Weights of a small GPT-style language model, trained from scratch on English Wikipedia: 11 layers, learned positions.
Each number is 128 + 24 x the weight over the matrix's rms, rounded and kept within 0 to 255. Layers, rows and columns count from 0. Numbers have three digits each.

# up: layer 5 MLP up, 1024x256, rms 0.0561, rows 911-923, columns 0-255
# down: layer 5 MLP down (transposed), 1024x256, rms 0.0498, rows 911-922, columns 0-255
up911:132094148139114086141171181147132125103097137144105189129109126117116154174169135142099109160141152120172071153169174102102108124151091177150133136145050131162138119143167148110105146122176148126130144131141131168076139142102157114074114118130089123134111171112108124140130100101145089108123132104160114135117090122142078141103105153136128172107157150109148105093122129066120098120106125116128120090149156125092113134179164089126121115147119140088158098099174129082144156186120096158158134096111160153119121136146166115106123128112097120126124087118157138134137077130039148150106159097127153121094163116161128140129130065136052151107124133103158132151124106135140098140182092138119138111156130128157144173168144166091123136160115142085134107087158102111082137124127070
down911:092115125164134117090164127173121122096102135156113153111159134089143114141129145142155168154096169127096126151125161110108160096095111125124162162132112149113188117115100130101149155168144154110114103161113161129099172193129125131123120110138128145124145165111093136141135156162139126134066124117153124095133163109109153145132117147139136124125119109130147124124147117114115120101160127090166080098184119117135101169140157120130104133184142125139184133115079112106129147121143085144119142126124144105135100138110155142114148115098109135111103094115135142125134101140078147167138099116110105154130103151103083108132121149134100141123124150134157119122093128107167155083133141153113135130130140115138121135116129134096117149148145121103114130133098127138120144086096137
up912:126150142148152119110143125176103125145139131148113153142143101106125115146119133138106119134125148128146118125159125105126127130121134149124134112134118115135180139130118156133115098102136089150135129157117110123134083156144127085113169118140154109146127125107163149072173132129039138156120141107138106115149159130161139148111125108129093159138144136135050173097110148101122125105176134159149115137113153131123134135123152081112142133154131134126122125146131159100123100130111102112137121135160132104127104122142084118159153145137110108129167162150140124106115113090149118155097129103133138148097119146130144114133106169128124115153100145124134135122105101123159149133120149141152100084144121103073121112155108114109082141106114106103148138092128129134168113115118113
down912:131152158119096139135158116126144091137100132137124108112101154124116113099118097168112117098137103121102135139068172130127105104077077124084114093155112135141097137161119106097123128092123158163137117118108134119084167100113174152165079137121081165112136123121126117154087140117146152109146098173128141136152132121072143066136150134182116135089134133118154062177121132131133139179113151135097177111134087153128098132124137185100134134134079105138148139123130119109131162141149155130138125145117114133185143108102154150098128107139123124125135095160159149144131155169067161101127118128108111130132150143122137123096146068175139119129136100125110121124125172160101096153173152067079195152089103109175112145131102158145162123182185132144174111168133134118032143140116172
up913:096142117095127127143122128141096165163137141148152124138102153127126130127127163134119105146114109124127150145134115131122113109099145114131143096147100119172110136122122106105148091113124132122121108128143114114124124150140087163162161125154108122129137096142135116159112102147128133172111136124076150119123119121083145140145116121102117153124138123117110116106142150108131083157140159145116108136112119111097119139167148152084118155109134110101077138143090129133125081109151117133153133165134137123169116142154161112115121120125130127116144137165134146110134115117156097145119120079116156117097139138145134111070108128127131168123172113144109146141122107109157092095147130086153107090115143126112125113142154154140120149144137172158076176141125127166135151162162125
down913:147117116116135149129134122125137127167112139134123128160154120134117138111148126097116179127149145124131132130105135136107124154159107107172102125123124127121121119142140141118111160152117133116148145129130138144112106102148128160126121148135126117052126120163137131113113143092130135122110120142139156119134140146130120132109157127111093126131123137130108131132125136159114133128100156113135105102133138153106143140135121133123127118134083162133144118143134121133134123169120130123134119128115126102100093122126137145140165128106111131106136144130110110110115114133141110145137131150093119131132153126138118083140133140143125084122136154129139112110131114120135129116119119146131137138136138146128141128140107104122135141136179099126126133111131121137101156135090104
up914:150136124118109086132122129134077114130148122125157153175097121142118115134110137124104133119121117119132145140122144126116098136123160131114112133130121116109170105085136111091135145140116094102134169137171126124111114159095111130172141169147082113149118112158144117127118113134099145115117151139158128109148141107095129162125114137168132114107139168079114152129137140104117099129102128125127143138093122123109106134132166120118133137126115101100147160145096125103102067092142138152112138154152168142124106145107118132086130133137112149132091161119124105164111143133129097106150129143126131115143145139145092112099130122149129136136147107093103130164108139152132089079150125103163136114141120135123101137135122112148095155117170094170140125123139113123098112156109133
down914:108097123111098109123100168124114198135079128133161125152120141152134156122105135125092122120133136100175120129112126143103116107166179097131137146099148089113133138135130100120163092151096158145131100112130141127124139111192094139167147110116131095161129158146121126112113134118094120136076163122096167109121085120115159161142165115104143105118153140139108170088124157153119088083126137096113099142134150168109103128172136120131144180103140162126134150129185136174134083156060134051153123183132124133154130120178120093111149122153113162113199116094095096123168099095171115097170106121141142122147125166131113081127148123136121128172163155098108116156108093151101168113100125117104111126151119096130109161114127079132125126089145089126125094087100133221171119113113108
up915:149097092092116126098145188154097145131114120046177114134139138156137138074111207129092116150111204135161168118169128195097154127131117190131137119115090110117125152143121077137095086105118078176156120162075108146104130123186082139117165130137132168152123122125133122152075095110189112112079143123184095138110093143070127099133116161084142137123155138128115045117195101128096157128130134119203156161112128112073143141109129179102079135097157100129145176108068143164138156136140073146170169105116154132133131079101131142119101123154125174117158099130072159125135111117117129136106164112139162149141163150106125090129102082090131180178147114117127125117130132100172093146154167103169195116155090065120085128129162119134128179114124170159134196120132107138141140111116085
down915:143120115122152148073103170124186171143110126126175091137056115215166100095074145161124125095131141083129225165141115129134153124165126168070167102153097137130085115122144043083123136148108161137108190185112128148146102141123148146155127051111101135153094158084128137182114121122094192124160080117121117124164160122111107119120132145144109161108096136123140087106137138064172169125119134097123128133133133114228149159134145121119103168145158091127134099121128119123095115129123135082130110135145151124157144127089116114088135122095088122087145110059150107165128103143115107134117146156120131102137187105142156123169102085121149196183152100161142130103109096082178134157119141063059122102139105057177071135137095123140141153138151120116157111092119087145141117146163166
up916:106081082081153118129155170105135139158134136124161150128112145112151150097166124132099102196097123103085154139117148114106143133125128175145132139124101094093115134110141150174127156105148133093125137161110145105093135160122120142140154139108131156139066185087125097114161114156081144116143142138144135119126131080176090126123114199136131143137146135129097079106149091134149113134141124124130113153108114099128129068153114094140113142170081095121122136133141138133135161151121134135125165128157125071133135096158116145115123095095087145161111115141105122124089170100108140122077110109160111135138093124150130111125156075099168136121108179152167129150159156111110107119120148043106174118128119099147185104125133078122141101162137102111104135138164151115171114162166133
down916:142120127132139116137180114139139095134112155115136120114109155116156117150134113097135120183184097121094090096143121153110094151132127158150123073118149176119136113123139130123147114112100107161123122141155154135106114102080108129121143109121103132171159157194122108119110129105139138133164104126089142152159110112129143107138103103126094144107105097151090114135164087120154168143115134153114115119143135101138100151121146120104126126147169111136093138152121109125095090134087128136129120118122088158071093155123176168156111111105111152109141149109145155106079149185157116145137104173158146114191161146139126134095116121118090110123114132081143099136138108128123162147137159124147118165087138170113185150139152152142154110114121166147098125143138108102165122080092137
up917:157168100163141113071158126130121092114117115128118151125098097130134136136195149146084116114141110134153109104157165142111146129123120168144058087090093120133149123109117171151112098117131110088139151095197108162117123131124053128141140155094089131133096186141121109101133097102161111119127198087070130144127200085153178139150118102124119096112102111101089163130163159114106121135112146144149124117099147094128096159142147114111125117166120107110114134151153158155093092152164147085115178118121135103136100171211146153146134127146128143117147161178136080111117120163114108070171095135080151144136157128135094120123088132130118129091112108062155136137116103104130120157186130142159097147146124154156092116101143128107135132153145108110126151135166096161115115160121081
down917:131148121082118155162115115145120126109103129111158141131137164140103106175080159127065140162125120161121086154125112132120093106119164073135162077118119101129148150125165162133099125126136090126118101113132113129103162142130134137152131100196189151138146138110123103150130126121123088099145108124149133108088094115152106123090117134140147110125130126115140122115064116112114113153146128127109188135116079137108147151114154171163098111108070123159130129135134049096133133140171151178130136119148151141166138132126118117146097112113147128126128135135106165135126137111128109095099112125136153168100108100139066136133114154138129094144151195129124120094122143141129128100122068108176145147134121117164091093127073140146128157124115193129128133115173167076138134164172127
up918:127118146152120058112160097178143114107114189136093131126138118089147125174158093149118122136108165120176111091139151160091074132130061181167148126151099109116127173123154132108072160124116137121135119179123146175112161131122136117085140128117163148148096156120116103101116119109124101131136142120190123113149166125142121124098119162114102178122078160089136126127110166118096148167127133137145129122132123073152150122135153130126100122141116108098142107128160097108124175157136089160128093102110158132113130154115085119106095142114113147157143129142122068144095149130139118135108128126122122167161113129130118137085122081072100136127162109063129119165111138131112086142131123151141137126122123093158102116164148142147092118123151119143133121107137088125103107135134124
down918:127114124125144146143106136117116111096130152136125127115124121139146139136087119105151132153123115151145149104127095136137127132104133114096122132144125140151150128120092141148112130159123126099123115137141126125137137114130141119080107118084116145065114127156121118142162149123129159125109178150141097114170125153120147154132131131118129139127123134112104122108130116159126170119113141102160110111105162113123123144134124117097158147131141127155131123111108121128104113137131146154135160111159115133172140142110116135111119118115109117143166090154121121126162092111142150111149092140136142121125147125120122126124136148125119162136132162118105111132118130147110136115115088143134152112129129122138099109114125105115131132129157124107145126135137089133115115148152136
up919:159133155076142105161127140128071083141133115112095132127097135132130122136094170127088108108134116113118127170099115154124116156166113127192169100176101138124103138101127119139101151129132103109102156118144155129136160156151118164133142122117096127122117145113114118151119120180103135136187122113115125152122083132090131104124098124167162122091132196104124082145152117096126123133093136156107157136136127118153094092108124097122104100145109127115122156122099134121120125160144145133122201124126148127133131135140158117137120105110123113111108103110136136138131124109108111143144114099163150120102119174176119121116148061104174120123093098100112135139101127108172099147105121071117116115116104090164111160180134142146133105103148113119068140129207178100147189189138159
down919:165119167126161099090108157136066128165135160113149135112112116142147100146136115123166117093145142135121110139133137161129146143105099092095090156166135112140158090122141152131161155137131183160116113145160132139144126115112131066129134116142160164114112149127154135118164085133125157084126132166113108139117126116135139127117130137090120119161141090111142118106109107127174092148164141110117169122140102125146128167164107147145171162144132126138101138150137135113100145121108141136119092115113102145140116154109105152107101141123115150147149135119143144165087148126157109149094132104116147110097145116128130078125162121144110134133093148113139106095114145093151149105131192104118139127082138130112161109121099149086115175122121105128180140113122107121090093140097151
up920:141216150154117100116109106128105160114134142103068140140077126152150119163103160143135119136116111089129058183111095141135118122088165116128162081149105101123139148130142125075117128093115123107126138127137121118146123119160158148112117153133115084138164118115138130131142120102137145125139163130088140107115145119083142148145129112143101142072076165121143159125145138143114102144103130122150112138151096121101131168133129122122115145144172074150142103146132168132133153124183126143111097174114124132149124140153119135136104137148123065130145136155152111103108101192134107120136144079140122135090165172135077120153095121116093136109128126107116120129128160122133125114115098103139096098097128160142106124128146109184105120164150147132137128121119132086135147144171181
down920:178086097090127149151105208097150157135123125106114120143080148121163141132144147120121121138156125116104147123145146136147157112126084129127152148131101136131106140122149109126163108126132087147101120101114112132147151105134146183133142125116090139123131142145135149140108132145076092165138120099120153117182130092150096127113138080116112177174128103114102115135136116118131166129157142111105139123116148116189089101101114147094111078142123176136155117118161127115101096117115151139124116135127107101146145093091128091133171108128123094104149098127132154122155127127101138134100109136145136139113108106139161099141137115127135089128128137146129184167155123123168175130109122077101141141132135129133148136148140124133171120096161112112165132102117148106160138126092153
up921:149169074083142136135134069161173174146166160165134090124041155139164126137091121151120110206146085074084126150124098128124082107095104095099126099072120102120143107135136135166132071077124169105142125163148119118125096153141107128160109122131110116143113146157096112127136130163106133112123154133119131092131142089139134158187102099065123152172135148136078142128159168128136135145136145130112102168105114105130120087124148126108117121103125110074119099154128079111093154134105159122126143173117145148130145099166172115147084139112138120189118124111132131138124121119123124102097090120157121114155139119148126097096133162135112167098123111114093175140145136125132103087114173080166142072105104146131160096104150163111147136158154133138144213096140126104141060148133157
down921:131140120104142173143133119145135116192171161093101073119133167141142143155136116127108157140140056086142114116111094120167107087115134111143148120145151137103147099139113108151135167101073089123167126156103120150159120114151139122156084115113130116157125145111113122141134126148104088153151128122116143177119106180154156126172109133123121095126104145081102134138142113112194133099131136117161112131153124147145158080167125143152080151106130089143115076070126166129138147117116142116139165163144094115117121095119120101179152163091126123154180130131120176141150146109126098085166087040128133087155088139133149126152119096169137118137084138143167115118122084138117139154127135075083068197100094103147113138145112138127120159123129148088108101137165132139131143093137167
up922:181155142108122141130163111128139144109120128169120132144109096171136132112127140142138133151128160156161114107142124150120098138117175152139159089129126114170155144111133122128098142099120102109116125103104131157112127146129158114082124132123121149139078137143144120103188115100091108056132142129148104119121175162139125131127099124093109099150109120114090158115127103128107128130122133091184172140101108134093099122126155107128115118129132117119120152132110158160123117151088126120132143100079136140153120107139113167109168136092124157152165145119151128105128174146106122121091123128137128150130120159125098105150134149148086119103116156121193121146116119127141124096143137150118123136161080121126149132117131133112119111122198089100136120065142129145135133125113086
down922:102155101136113093114119177082123094137091117114120143112136168090105157110125114109155142106126130127108123162097156129126110092129080114157097152144121101151134120126124103105111120140143163099133128138125107124120142116150098121113137140125085110105182139132120133160128116094143127151097170164129147118141141104101159138123108129122136120089147146114104135122094176132165122133142140133152136111135123154155149118117119130116129120159125148133147115163115158130096122123106134145153115119127146091107148157143140143103125130127153147167131144126123101132086139119115127123162139165125105097089144126147110102133131142175156141137140118126105095116107155120150149115128134170147099143130156101149137131117084105129106142126142144122134129147143102123131144121125135
up923:104157139137110135123136136123155146140122115132119134117110116143145103158127142160116113121102142142170136117126138146107129143095132141141145097130122154122138131123180145126117156114123121123110135124145128148137148147111109116146122170137112153158094108131140145155114105108125137085085145116114124140150134141126139123114109140116137123152117139076109157119140152124118111112112115151143124104141107128080123154137119152103116165122153124112120098115112147113135116132141134149120128121115111137143142154123124153108134136098114112118115135149130099151126146134128125144108102159144145145116126141128124127117105104142141107113127115102124140159122100105121117141145135138117163117155130113125126097106144149121112117121163112121141105096129111128122113128110095